Weights of a small transformer language model: MLP 256 SwiGLU, a variant of Adam for these matrices.
Each number is 200 + 20 x the weight over the matrix's rms, rounded and kept within 0 to 999. Layers, rows and columns count from 0.

# down: layer 7 MLP down (transposed), 256x128, rms 0.0738, rows 96-113, columns 0-127
# gate: layer 7 MLP gate, 256x128, rms 0.109, rows 97-114, columns 0-127
# up: layer 7 MLP up, 256x128, rms 0.106, rows 97-114, columns 0-127
down96,175,195,213,193,205,233,194,220,181,213,224,189,190,191,176,174,192,201,217,170,230,188,191,211,179,216,177,170,200,218,217,199,182,221,196,189,237,217,198,214,221,139,222,194,219,191,194,179,178,217,193,201,193,214,221,180,193,232,223,197,232,192,171,254,239,208,174,209,206,193,161,203,214,222,183,195,199,192,176,194,221,227,213,181,218,186,169,186,208,213,230,203,183,202,172,246,220,180,196,193,203,206,196,196,204,262,176,208,212,190,170,203,152,208,237,200,181,199,210,246,228,227,190,224,163,213,236,237
gate97,212,191,210,227,193,199,210,213,186,216,213,187,204,192,200,199,220,174,217,216,192,219,188,168,172,214,219,228,209,200,215,179,233,193,180,196,201,192,223,208,190,168,191,159,191,221,236,185,165,206,203,210,179,215,212,197,202,197,132,222,170,204,208,166,171,204,205,171,209,219,191,188,181,197,182,190,244,211,185,200,200,207,219,241,188,202,201,207,189,231,199,209,184,191,196,207,213,220,195,221,229,200,199,177,177,213,172,180,167,200,196,197,224,170,204,194,197,220,185,194,210,191,203,191,217,194,217,199
up97,195,209,186,202,170,188,189,206,155,202,202,201,213,212,170,178,196,150,209,169,195,188,185,204,164,207,184,223,213,203,205,219,198,187,180,193,182,181,202,200,186,187,208,189,202,229,225,193,179,203,169,197,211,177,211,209,208,217,202,201,214,205,200,202,217,214,194,211,192,228,171,211,218,203,218,215,189,226,186,183,223,223,177,212,185,225,218,170,223,185,177,205,173,178,185,207,197,227,231,205,232,228,213,179,186,176,199,154,215,167,192,237,221,164,169,222,134,210,195,166,208,207,224,190,188,211,206,204
down97,241,212,212,211,212,230,241,197,207,176,202,171,191,194,198,214,222,198,231,181,184,206,208,207,218,226,210,186,196,208,170,202,196,222,203,231,177,173,198,199,226,182,237,199,211,210,206,180,206,201,209,225,213,181,243,221,213,196,166,218,174,197,199,167,194,221,218,213,227,199,210,216,205,208,220,226,213,228,183,242,222,201,185,194,189,223,218,201,245,208,160,192,167,169,218,180,206,223,189,210,213,199,196,257,207,197,202,192,199,186,193,220,192,195,221,218,220,157,188,195,195,193,226,192,217,179,215,201
gate98,212,213,200,208,195,192,196,208,248,214,206,186,238,196,198,163,220,218,186,203,210,214,189,185,216,206,231,204,183,215,172,212,191,194,212,237,179,173,179,233,191,208,193,196,249,220,197,183,185,176,196,164,205,201,223,172,202,183,158,186,210,245,180,211,187,180,171,222,173,215,192,185,203,216,215,181,244,179,225,210,237,173,178,201,194,170,195,181,175,191,194,193,218,207,223,215,192,184,241,201,178,258,234,162,213,219,239,200,188,200,228,236,193,189,208,208,239,184,169,193,211,145,177,232,188,198,205,178
up98,194,221,223,163,236,180,196,202,195,207,188,167,209,206,185,223,197,213,187,216,203,201,217,221,160,191,189,181,203,182,208,225,206,183,239,200,229,217,212,200,206,200,197,210,256,164,196,170,180,138,235,194,214,176,216,199,215,215,170,198,224,198,210,211,172,178,148,217,184,182,190,218,193,177,197,218,212,198,219,168,209,177,186,188,186,229,215,216,226,179,205,180,205,202,187,204,184,175,170,176,188,207,201,226,205,171,199,205,207,179,198,192,216,226,217,183,219,227,198,189,161,189,186,196,215,176,217,169
down98,218,196,177,226,196,186,192,200,188,170,198,198,221,179,215,206,212,175,172,210,197,183,219,210,179,199,179,189,179,182,217,210,198,199,196,191,177,213,209,162,205,232,198,205,207,255,211,179,168,212,200,202,218,212,224,219,247,208,208,154,222,201,172,228,214,177,176,211,230,203,185,182,189,154,217,192,179,200,185,150,193,203,222,198,226,175,220,185,184,190,231,206,211,197,179,221,173,193,155,177,202,206,194,186,198,154,172,178,210,168,216,186,226,187,212,198,209,206,182,181,169,204,204,194,190,182,206,158
gate99,198,194,192,196,220,186,201,268,221,256,217,203,200,188,206,179,187,200,204,189,152,161,213,199,196,209,195,184,218,218,190,218,203,183,202,172,223,197,202,181,225,173,206,222,189,227,192,177,241,202,193,216,192,215,186,205,211,192,223,201,238,195,177,243,191,186,241,174,239,185,194,216,210,211,214,190,234,187,156,179,187,174,197,201,201,197,232,194,218,214,188,200,246,208,180,168,203,177,246,178,207,196,210,178,199,202,175,193,201,231,181,210,227,173,201,244,202,246,220,192,200,166,192,216,216,192,193,217
up99,182,207,211,195,194,206,195,184,189,184,238,216,236,224,197,176,172,208,161,196,189,203,152,188,190,185,225,222,225,222,190,175,225,189,199,195,214,227,214,217,197,211,169,208,241,209,172,177,230,199,212,193,203,177,201,178,213,210,195,186,189,194,203,179,205,187,211,182,181,230,162,181,203,211,235,184,218,229,198,232,181,215,176,199,210,179,214,229,219,211,227,194,220,205,192,211,167,193,179,171,168,185,219,182,218,197,228,220,200,185,231,234,238,220,176,185,215,195,212,181,202,255,204,160,169,226,170,178
down99,224,165,229,193,225,206,181,190,183,208,210,190,209,194,183,228,194,230,218,165,168,180,199,216,206,237,213,181,223,217,205,201,206,212,181,246,182,191,213,214,205,199,191,202,211,181,200,233,175,202,219,207,197,214,181,203,185,214,184,224,208,204,229,236,171,217,207,200,205,178,219,204,223,196,157,204,188,230,226,211,164,246,205,183,187,217,189,209,163,211,219,214,195,217,212,212,200,197,202,189,185,162,171,216,219,224,218,226,199,153,201,168,191,193,200,265,226,191,153,237,248,187,210,182,198,252,200,174
gate100,206,196,221,201,165,210,195,215,182,196,168,243,184,180,160,176,173,214,170,189,187,197,184,217,187,211,227,222,207,191,198,203,187,176,194,217,195,241,197,213,215,188,213,204,192,196,215,167,161,166,226,187,222,224,206,195,170,188,181,216,162,219,238,194,231,174,177,168,184,179,179,202,179,210,203,188,207,193,243,196,223,192,213,204,214,223,218,180,217,199,199,164,224,233,160,228,192,213,196,208,178,219,214,175,194,200,216,187,184,207,205,197,208,180,191,230,173,206,201,203,201,220,209,196,213,179,210,238
up100,209,234,200,164,185,238,222,227,154,198,200,213,198,196,188,171,181,215,208,167,195,172,204,191,219,197,166,194,185,160,241,220,219,218,169,215,165,206,219,193,230,182,189,207,226,191,216,198,193,204,209,197,226,195,215,205,199,201,187,201,191,234,190,198,192,234,215,212,193,168,203,188,195,172,223,204,172,212,219,193,215,199,179,203,198,221,210,186,169,193,204,194,219,194,216,169,176,168,205,169,168,230,178,187,164,219,228,220,199,205,176,206,203,225,198,202,171,172,202,168,186,211,171,235,206,180,174,201
down100,210,206,180,223,212,216,229,148,195,206,167,209,184,202,182,175,166,202,188,220,163,221,221,171,212,217,235,212,191,209,206,175,202,221,225,196,209,191,179,223,193,166,225,166,181,240,216,162,185,200,190,222,214,191,215,229,212,196,183,200,211,215,204,218,201,205,201,197,185,220,191,201,205,200,231,201,242,205,196,168,226,177,211,226,213,182,232,177,223,234,174,196,230,231,241,202,175,214,178,182,185,186,188,180,201,200,237,229,201,230,184,181,211,189,198,191,209,173,231,199,203,194,221,193,176,211,196,232
gate101,189,166,208,256,227,221,213,221,212,208,224,222,219,213,203,215,188,223,204,187,210,222,207,219,205,170,218,242,218,204,187,234,193,168,247,182,237,208,169,205,208,199,195,198,248,214,199,178,197,213,222,238,205,195,222,192,191,196,192,202,206,145,182,217,217,172,150,181,203,190,178,178,180,207,213,183,188,196,195,221,201,178,213,217,177,238,217,199,208,225,180,237,196,226,168,192,194,217,194,189,217,204,201,188,209,205,174,196,182,216,189,195,189,151,180,221,204,217,205,192,193,186,207,181,230,199,194,212
up101,197,229,178,229,192,217,177,192,218,189,193,208,230,178,190,197,227,176,198,190,186,190,196,184,200,181,224,202,209,183,159,184,213,178,198,175,207,228,209,146,186,184,192,199,218,182,203,190,192,195,263,164,158,213,209,202,220,215,194,207,193,159,223,199,229,199,191,196,207,192,216,184,233,224,214,175,211,163,189,206,204,212,180,247,183,212,222,172,159,204,242,192,186,194,220,164,230,217,186,206,166,237,172,216,203,209,213,183,202,208,169,225,219,206,208,203,226,185,208,202,213,164,187,199,202,215,193,229
down101,200,168,211,179,207,201,164,178,180,205,204,232,206,174,181,205,191,226,197,171,231,177,188,206,219,223,210,216,205,206,190,200,218,153,198,172,222,197,197,210,191,201,204,190,253,180,213,209,237,186,197,206,228,201,190,193,193,200,164,235,207,174,206,193,226,195,205,217,213,245,197,192,194,222,176,191,253,235,213,201,201,242,203,247,190,187,168,192,222,184,200,202,185,216,234,228,189,211,219,178,187,161,225,202,218,174,219,202,217,205,167,200,188,182,228,196,235,192,189,221,170,219,189,220,227,184,188,175
gate102,213,157,222,224,192,188,232,189,174,240,245,225,163,197,181,206,159,219,188,224,191,223,185,206,163,196,213,234,184,218,201,224,209,171,211,256,232,226,173,186,174,176,193,151,179,200,190,187,207,217,244,196,211,206,209,187,227,181,192,212,208,177,168,205,179,160,203,201,184,215,218,191,187,206,206,177,230,184,185,184,200,176,217,199,184,180,227,164,199,191,210,230,206,212,229,196,185,198,199,197,188,207,203,219,204,204,174,170,191,209,207,199,227,194,167,179,186,182,183,200,194,198,166,232,253,169,204,220
up102,172,211,189,185,221,208,174,150,192,213,205,137,209,211,233,169,225,195,186,205,236,198,237,234,185,203,217,227,178,212,189,193,209,200,171,181,199,172,231,211,215,175,157,197,208,213,198,221,187,217,152,203,179,184,225,206,212,215,216,191,196,190,222,227,174,161,176,195,180,188,158,193,211,189,181,211,188,217,221,217,174,194,203,187,190,229,180,188,226,204,197,195,167,194,191,209,179,167,198,223,221,214,194,210,215,180,207,202,161,202,199,233,215,208,188,173,196,170,199,207,202,232,245,194,201,196,217,188
down102,187,191,164,178,229,176,188,194,217,193,166,191,202,199,174,193,224,179,182,178,182,209,186,207,200,207,214,183,215,196,211,180,219,181,162,180,190,182,186,187,199,229,230,196,203,201,206,177,222,192,207,206,201,215,195,202,172,194,182,214,196,194,214,151,205,180,250,188,184,206,220,218,207,210,230,212,237,178,191,213,260,211,183,189,190,240,237,196,209,202,211,255,153,196,185,190,221,223,179,165,148,217,236,221,197,196,211,217,189,181,184,205,218,179,192,175,221,174,198,203,164,201,184,162,180,198,225,227
gate103,207,183,201,213,216,193,175,185,153,199,214,203,198,187,195,186,186,178,185,176,174,214,199,216,182,220,202,212,193,194,198,194,161,201,203,179,158,193,187,190,197,213,231,175,236,239,222,259,200,197,209,189,201,186,192,184,207,207,178,155,219,209,221,173,207,200,210,240,211,179,186,204,205,243,208,191,182,187,191,193,167,215,221,200,207,174,209,165,203,152,157,183,192,191,227,161,187,184,199,199,239,173,233,209,214,207,201,186,218,218,228,192,190,159,187,226,197,179,197,207,213,196,212,219,238,224,191,162
up103,220,199,169,180,212,177,228,177,191,199,213,215,213,157,194,186,189,188,215,197,208,202,178,195,210,194,214,173,204,209,261,199,182,190,194,171,192,156,218,191,210,196,190,169,173,203,186,218,175,214,235,228,170,222,186,227,194,203,181,170,207,214,181,227,157,198,197,213,204,183,241,204,174,181,182,193,218,188,192,210,214,209,195,218,198,204,199,188,186,214,214,174,205,173,225,193,202,204,173,222,176,218,218,178,168,187,187,210,199,217,206,171,179,159,210,183,184,231,203,208,250,221,182,215,258,193,179,196
down103,197,204,217,205,227,204,218,213,242,168,190,175,236,206,220,199,189,218,209,186,209,186,203,198,152,204,211,186,243,204,165,205,202,192,192,207,196,203,194,196,230,179,192,204,195,195,194,174,197,194,199,213,223,209,193,196,153,179,203,244,192,170,233,195,218,215,200,177,182,224,228,176,198,208,194,257,198,168,216,205,223,249,173,191,209,175,212,193,218,215,208,203,199,192,238,222,216,199,226,165,180,185,193,223,220,196,198,195,188,181,189,200,177,208,195,203,238,183,198,194,187,214,211,173,179,173,184,201
gate104,194,181,197,212,208,222,199,207,193,206,215,157,191,209,204,219,212,212,167,180,222,197,198,188,180,176,211,260,207,185,178,176,181,178,217,230,199,216,185,175,202,193,186,242,218,229,214,194,196,214,195,181,224,210,213,184,198,191,197,182,197,199,181,198,226,178,182,204,207,220,198,172,203,227,206,178,208,187,197,230,209,192,219,228,166,214,197,172,176,148,203,207,190,237,196,184,199,197,212,199,199,204,206,212,192,207,208,180,193,219,204,219,214,195,212,224,200,223,197,221,215,196,158,206,231,199,205,220
up104,206,151,207,161,188,225,217,190,187,204,194,180,170,230,200,207,238,214,177,228,173,175,228,180,216,226,157,232,207,227,201,206,194,225,185,227,179,228,186,163,202,211,187,205,207,212,221,238,189,219,188,178,178,201,205,207,232,200,147,169,174,177,192,189,228,183,145,200,181,225,205,191,213,197,210,171,175,170,207,200,193,193,194,215,178,221,193,186,199,193,219,203,216,200,173,218,180,203,180,190,211,189,225,221,182,219,223,228,206,192,172,216,195,254,228,205,207,228,207,210,209,208,229,178,215,196,180,196
down104,201,182,168,174,176,206,219,164,195,143,198,212,201,200,220,207,214,226,195,209,174,237,210,190,188,176,195,234,244,224,195,192,199,181,216,200,190,184,225,231,231,201,214,212,197,201,174,215,233,198,184,181,165,230,188,234,264,232,209,204,195,196,201,172,211,169,178,210,209,197,212,175,216,186,194,203,161,199,194,236,214,193,208,197,198,212,163,157,215,192,237,210,199,189,196,221,190,191,162,175,221,222,187,194,193,223,230,195,229,206,172,216,202,206,197,179,202,230,187,249,205,175,204,196,185,222,209,184
gate105,220,200,147,204,190,178,198,210,218,195,196,189,246,205,170,202,196,186,217,177,211,184,193,199,197,189,220,156,220,179,224,234,180,186,231,200,186,167,236,200,194,201,181,204,208,209,197,193,191,188,180,164,229,195,198,219,176,202,208,190,188,203,219,168,215,167,209,218,181,179,231,264,216,207,169,199,196,188,186,170,183,212,221,188,219,153,201,200,167,190,164,193,219,187,201,194,206,197,229,212,219,204,227,209,194,183,206,232,190,217,218,178,164,166,191,214,213,185,205,185,236,212,207,218,189,194,168,199
up105,205,224,200,194,236,194,221,155,199,211,210,189,253,187,194,198,201,197,213,226,211,191,172,193,210,191,190,203,196,213,198,225,168,203,182,188,172,221,192,197,190,211,214,211,223,238,182,227,182,223,217,201,216,217,196,220,190,231,185,153,234,198,184,176,209,237,168,206,213,220,238,215,181,184,234,214,202,219,194,242,223,188,181,208,182,184,178,208,203,171,170,209,198,194,218,248,207,176,203,222,205,219,225,189,188,187,202,202,173,197,211,234,219,195,205,195,192,196,196,179,204,196,196,205,176,189,217,165
down105,203,182,183,178,209,183,189,195,198,139,212,208,195,195,207,173,214,238,190,210,213,162,153,195,199,225,188,183,204,196,207,208,234,215,230,183,176,227,223,186,219,178,195,212,188,181,242,224,227,193,175,222,148,192,195,199,167,168,180,200,221,216,214,219,196,215,203,149,178,233,204,194,212,210,189,209,177,193,195,204,191,233,221,225,187,199,168,174,196,199,211,233,166,195,173,221,205,193,215,186,213,176,216,187,187,167,208,203,197,193,186,227,219,182,196,189,203,165,195,184,184,162,216,198,224,186,218,196
gate106,187,197,182,190,184,206,139,226,189,196,215,224,210,181,184,209,170,199,188,180,200,199,188,203,193,183,210,209,210,203,189,174,188,198,156,204,220,228,164,217,162,218,189,185,176,200,172,187,236,188,251,230,205,184,154,203,208,190,191,179,175,207,195,183,207,202,248,202,206,219,224,221,194,210,170,199,214,173,162,198,199,225,227,212,205,177,214,203,207,182,188,235,225,195,197,213,212,162,197,193,197,189,224,186,226,186,183,191,155,191,209,163,204,203,190,194,181,182,250,192,227,196,170,183,175,173,184,191
up106,168,181,160,191,152,211,181,188,197,190,214,186,221,196,202,202,196,186,185,175,221,246,195,212,191,220,169,194,205,202,197,229,186,229,193,187,180,153,184,229,185,200,204,195,202,186,177,220,213,207,218,191,202,162,236,163,228,184,222,167,225,194,212,170,184,206,179,185,187,215,223,171,184,185,201,199,221,202,169,229,186,178,212,208,180,223,187,210,184,202,212,203,223,214,193,220,201,159,229,193,197,200,208,204,164,211,174,212,195,198,192,217,217,182,196,192,175,149,206,189,217,217,167,225,165,197,180,206
down106,219,202,209,178,204,196,228,219,212,195,190,210,164,156,199,208,228,185,224,208,158,207,205,188,206,205,228,187,203,191,194,197,203,191,189,202,183,211,203,216,215,196,208,216,199,208,185,159,216,190,181,206,213,181,171,195,185,225,184,216,229,178,197,160,216,210,221,179,221,202,184,181,228,208,244,184,210,203,226,176,211,166,202,208,217,207,221,200,210,193,208,154,182,213,207,195,179,224,188,205,200,191,172,198,254,190,216,222,209,198,202,194,163,188,172,221,241,192,215,203,174,196,200,175,201,208,211,219
gate107,207,197,195,226,219,209,194,212,198,202,220,195,205,184,178,197,223,201,196,211,176,197,197,181,179,164,204,227,183,200,149,207,186,164,198,184,227,207,196,184,214,233,164,205,136,200,197,197,231,199,195,199,224,195,188,173,185,194,235,234,202,203,200,219,240,189,209,194,209,222,205,209,218,202,262,183,217,225,220,209,208,175,183,204,205,184,196,217,246,210,209,203,186,232,188,202,217,194,236,223,200,179,197,204,196,183,236,197,215,184,208,176,184,186,189,215,200,187,195,219,198,238,177,213,204,211,184,214
up107,236,191,190,188,224,249,195,217,197,219,185,210,169,232,184,178,187,186,210,185,160,186,215,210,187,168,180,211,185,192,164,206,195,182,211,212,199,208,208,193,190,192,184,198,210,203,215,196,157,209,214,218,234,162,174,208,222,212,185,198,197,216,211,207,202,197,169,184,200,183,236,176,202,205,169,194,223,181,222,202,170,217,215,244,194,208,226,185,190,181,171,204,191,214,171,181,226,206,180,164,216,204,217,200,195,193,186,192,199,202,165,174,202,201,211,216,194,186,195,198,197,198,205,208,225,209,227,212
down107,183,176,170,251,203,178,212,195,207,227,184,220,200,200,198,214,188,230,173,213,197,198,194,217,198,187,196,171,195,206,219,190,204,180,195,167,168,210,218,198,184,204,178,201,198,189,190,170,205,196,198,201,203,182,181,165,204,235,194,205,221,223,172,227,203,208,209,230,205,264,189,181,222,173,174,178,191,203,187,225,189,239,194,223,197,159,200,203,191,168,211,204,191,229,248,190,216,200,205,225,192,190,203,240,207,219,190,208,184,213,214,202,193,201,221,199,219,177,223,199,212,192,186,210,184,181,211,174
gate108,210,189,178,240,203,211,215,194,205,210,219,196,191,221,183,243,213,229,198,201,207,190,171,214,179,200,247,209,177,175,205,216,177,198,193,230,179,167,169,186,194,204,221,194,267,193,203,213,219,187,186,208,176,245,204,216,192,191,193,218,176,199,167,201,213,215,186,216,167,177,189,181,206,222,204,195,213,199,188,206,178,213,200,211,222,192,199,187,194,220,207,199,201,236,218,221,195,187,212,190,189,204,218,218,188,223,241,198,191,243,193,175,196,187,203,229,226,233,211,176,174,171,215,212,191,202,165,195
up108,176,214,177,214,195,202,191,178,200,177,187,162,188,212,196,212,194,213,183,234,221,205,203,174,242,229,183,183,176,215,226,212,216,222,244,192,228,193,179,188,193,235,191,209,183,193,172,219,194,192,199,231,241,227,225,187,212,218,189,220,195,212,165,241,209,214,197,150,198,214,235,210,185,207,216,174,215,230,189,198,203,203,224,179,176,186,169,211,185,184,187,192,218,235,184,176,192,193,179,218,154,214,189,243,216,202,175,251,206,159,174,192,220,212,221,178,182,171,217,211,219,224,215,219,224,202,219,186
down108,175,228,189,191,197,173,182,226,204,195,214,183,199,173,234,202,206,141,212,193,167,209,190,173,182,216,209,216,196,230,201,196,191,248,205,208,206,220,212,175,211,201,214,182,204,227,235,165,177,249,167,186,229,205,191,173,182,200,199,196,218,181,218,212,225,196,185,191,191,209,206,222,179,223,181,209,211,204,204,174,203,205,177,187,231,239,190,227,177,198,166,195,212,252,221,197,190,211,207,239,201,197,187,216,250,217,204,193,242,239,209,246,203,202,197,175,181,198,171,156,206,210,216,199,197,200,229,198
gate109,216,211,188,219,189,203,194,197,238,181,209,202,208,230,175,203,220,190,166,201,215,213,167,184,220,195,199,166,221,211,203,224,176,207,188,209,173,242,180,213,181,188,207,211,190,227,228,183,164,200,194,223,164,212,202,192,197,180,193,205,175,234,204,186,226,198,185,203,242,198,191,185,202,201,223,204,184,192,184,202,158,224,213,181,200,205,176,190,195,180,202,235,215,208,214,214,198,209,198,236,195,201,237,158,210,189,219,205,208,180,198,214,198,217,221,179,193,178,213,232,218,196,184,199,164,196,201,190
up109,204,196,186,223,203,198,182,183,222,197,201,197,226,209,231,175,235,170,236,193,176,183,195,186,191,221,232,231,216,213,164,191,191,194,197,190,195,197,216,221,194,226,209,205,197,220,230,197,203,182,171,180,205,179,212,184,205,200,163,197,193,208,244,185,168,186,195,224,216,269,178,192,191,215,203,211,218,198,166,170,189,197,185,191,224,207,213,187,225,203,202,201,172,198,178,203,201,204,205,207,220,175,187,176,216,211,191,216,207,209,204,219,189,193,213,192,177,201,162,200,196,199,194,210,209,190,199,200
down109,188,175,221,185,198,186,204,228,227,225,215,194,207,187,187,227,193,212,184,189,195,191,203,211,191,189,219,184,198,236,221,204,188,186,181,174,202,200,214,226,208,212,169,218,195,186,237,184,205,206,219,232,187,213,204,200,212,169,215,186,193,216,187,169,195,224,220,195,204,155,196,204,167,189,183,195,203,181,198,196,202,197,217,204,185,205,217,200,211,186,247,193,199,210,204,224,206,210,190,191,191,210,230,224,211,216,185,222,232,161,164,164,181,220,201,187,215,145,210,178,170,191,189,194,176,204,199,191
gate110,169,227,217,221,224,249,212,195,205,248,213,179,189,200,185,222,158,196,195,220,210,210,167,164,209,207,153,192,215,207,196,214,220,207,192,218,232,198,168,174,193,222,184,206,214,177,206,198,201,225,202,183,193,204,200,212,171,218,199,222,192,181,181,203,173,240,184,210,171,187,203,179,217,205,166,165,189,213,206,217,195,209,159,244,151,171,211,216,213,220,201,210,225,196,235,191,178,189,193,215,183,185,202,209,193,216,184,220,215,176,199,201,218,219,198,197,229,184,210,163,205,174,168,194,158,203,216,178
up110,200,231,188,191,200,206,221,214,187,198,200,200,203,151,217,180,198,202,201,196,185,212,231,189,183,220,153,176,213,196,187,217,187,183,191,226,193,201,220,246,192,198,196,163,200,152,210,226,221,201,176,193,209,188,204,180,192,212,178,180,196,193,203,185,171,199,175,210,205,220,220,214,163,184,211,203,165,214,177,167,211,206,220,193,199,205,194,180,192,177,197,188,205,187,193,207,204,197,219,186,209,190,206,206,156,214,176,231,171,165,213,209,176,161,173,215,220,182,196,197,240,124,208,184,208,182,207,160
down110,222,166,228,185,236,200,196,179,201,165,190,222,213,198,189,228,164,184,177,226,196,182,166,213,211,188,256,216,203,192,205,183,201,223,231,195,214,197,173,202,225,183,216,200,167,228,185,208,226,184,202,202,202,174,171,196,218,184,245,180,170,197,176,227,225,184,217,182,209,218,201,192,199,193,195,204,213,205,223,166,230,221,210,205,195,227,214,187,224,195,187,211,196,210,212,204,210,200,188,184,218,182,167,196,188,176,220,188,194,214,200,220,191,191,220,221,212,223,205,232,198,228,214,133,206,192,209,206
gate111,213,183,225,232,201,177,202,196,183,207,207,199,223,193,199,198,203,220,179,216,190,178,218,178,201,158,229,163,232,213,188,195,170,217,184,212,210,222,194,208,190,188,188,186,222,239,198,180,202,213,223,226,191,197,177,210,181,201,172,181,205,225,220,213,222,190,179,219,183,234,203,184,214,200,202,181,203,212,224,157,192,178,188,201,219,188,179,200,216,178,201,211,185,209,228,196,225,192,210,186,210,230,191,211,214,188,216,182,202,196,238,212,228,214,209,211,185,183,274,229,184,221,210,193,215,207,230,177
up111,217,166,193,182,217,208,180,205,231,205,217,190,177,164,205,191,192,196,221,213,197,186,204,220,189,185,204,205,210,215,195,228,168,184,183,206,205,206,197,182,192,164,183,194,218,197,197,200,189,181,204,225,218,172,182,192,219,195,254,195,220,194,143,206,200,204,207,205,174,207,192,188,194,222,213,196,204,177,203,176,188,190,251,207,235,212,247,194,187,222,203,210,245,199,187,183,191,164,171,202,193,205,202,204,235,191,229,185,211,190,197,171,183,225,239,217,204,220,182,240,215,211,218,185,236,187,202,184
down111,161,183,174,200,164,197,206,208,173,137,187,181,192,189,213,199,177,229,185,196,175,199,161,185,156,217,195,185,218,179,208,200,211,188,167,187,223,205,199,188,188,196,169,218,201,197,215,182,194,192,167,187,196,212,213,218,213,196,215,195,197,204,198,177,228,205,239,213,172,227,233,232,208,206,185,208,213,218,229,186,202,239,213,180,199,231,187,206,192,224,199,241,191,212,210,189,180,205,198,175,167,195,209,250,178,175,186,221,193,183,221,179,171,213,185,233,218,197,204,182,189,189,238,190,199,185,208,189
gate112,204,198,183,180,218,221,208,215,183,224,223,230,208,177,209,186,225,193,197,216,183,229,199,220,183,214,207,224,187,175,228,218,196,183,187,226,164,230,182,206,189,189,145,182,245,218,206,198,166,221,229,169,221,193,211,177,194,188,229,176,210,215,211,183,224,222,182,215,201,220,198,196,186,197,230,185,222,179,191,175,209,185,205,207,205,205,249,153,193,191,185,212,183,180,230,190,204,180,214,187,175,206,194,195,192,220,196,203,152,214,192,165,184,185,197,193,180,230,200,201,178,173,130,181,192,203,174,209
up112,193,185,187,209,188,179,137,204,155,225,200,205,174,224,177,189,206,217,199,200,190,191,199,146,187,171,204,133,209,185,186,202,161,224,248,206,201,182,222,205,211,205,222,201,213,183,236,189,173,188,179,198,186,163,204,215,226,193,170,186,206,216,180,222,188,191,216,182,150,209,221,200,165,224,165,213,196,229,221,204,185,186,227,226,206,231,179,214,200,206,190,215,201,207,216,185,181,221,189,206,192,238,213,227,210,215,201,202,200,214,212,223,197,212,233,180,205,192,186,196,194,238,211,187,166,241,231,221
down112,222,179,170,207,204,256,207,183,163,234,230,192,183,214,215,180,230,233,177,220,239,211,187,217,223,168,188,182,218,214,197,160,172,193,178,173,183,207,181,180,189,187,204,187,204,202,238,193,201,167,182,221,198,199,247,207,247,189,226,175,185,200,215,202,173,189,194,197,230,208,172,185,216,192,219,206,171,217,204,211,147,238,208,240,225,201,223,213,176,178,137,192,185,217,195,191,184,230,191,227,183,204,211,207,151,188,212,242,194,196,188,229,212,216,236,188,157,207,205,215,187,202,179,210,204,208,212,226
gate113,183,215,208,207,175,209,203,212,235,262,205,217,201,195,205,205,173,222,176,203,213,200,216,222,205,170,203,230,177,174,189,202,218,178,225,193,206,206,214,191,186,231,240,201,191,164,185,212,166,164,216,244,217,225,192,257,193,151,199,191,192,197,206,252,206,223,157,166,194,185,227,222,210,187,179,177,223,216,199,186,217,185,183,188,198,196,200,196,244,181,194,211,198,197,217,191,222,201,206,167,191,197,177,193,169,223,185,177,176,203,206,159,174,213,190,230,195,201,228,180,168,209,171,204,188,179,185,193
up113,191,221,205,219,184,193,187,198,205,186,188,224,193,188,198,191,175,179,198,178,229,200,201,202,238,232,198,193,215,197,180,146,216,189,209,199,195,174,212,172,187,202,186,216,208,187,165,166,167,180,183,255,199,199,174,217,200,163,220,199,227,214,221,238,187,186,189,212,202,227,191,200,188,207,211,185,188,210,185,194,212,177,208,193,189,185,178,208,204,179,206,203,203,211,194,197,223,183,192,231,215,215,189,185,237,230,148,224,230,209,227,191,181,198,232,181,172,193,204,204,204,242,228,213,204,223,223,204
down113,181,209,183,186,177,205,169,187,208,199,225,190,172,202,218,175,199,178,193,167,190,195,191,196,214,187,239,195,153,244,202,204,207,194,211,217,222,188,211,169,174,240,201,186,209,182,185,223,243,206,203,186,184,212,174,183,219,211,179,229,225,225,193,207,185,195,205,215,204,197,212,191,190,211,218,210,203,218,187,174,244,227,209,180,176,204,220,199,234,246,207,213,186,190,213,190,202,200,215,201,192,230,215,221,232,162,194,181,233,187,209,175,246,213,194,181,218,186,184,213,222,198,193,228,201,220,226,193
gate114,189,190,199,219,207,189,178,195,217,196,182,182,213,166,223,193,174,176,227,200,226,185,140,201,221,179,209,212,168,197,200,183,165,191,175,176,171,206,161,255,192,191,194,221,224,240,198,215,197,208,201,237,204,234,183,201,197,183,223,219,227,195,221,222,237,207,174,186,203,209,225,231,207,212,198,229,208,219,177,205,211,186,188,198,236,219,216,195,157,192,177,200,210,226,236,230,218,191,200,218,200,210,193,188,166,197,208,214,237,210,184,182,243,217,223,212,179,205,174,187,196,190,177,189,167,201,193,202
up114,194,236,170,190,205,218,217,255,238,186,191,228,195,197,179,212,219,163,172,159,186,195,205,220,247,207,213,189,181,193,195,137,182,187,191,215,218,164,190,198,209,204,170,202,213,185,196,194,219,178,217,203,184,224,173,188,189,214,188,166,221,216,190,207,180,223,210,184,203,203,206,213,192,218,168,214,193,177,177,189,189,206,213,168,210,221,187,174,187,169,185,221,202,199,232,189,175,210,189,212,213,197,230,189,209,203,201,213,230,225,180,207,230,226,231,188,221,183,201,211,191,188,206,198,179,200,203,172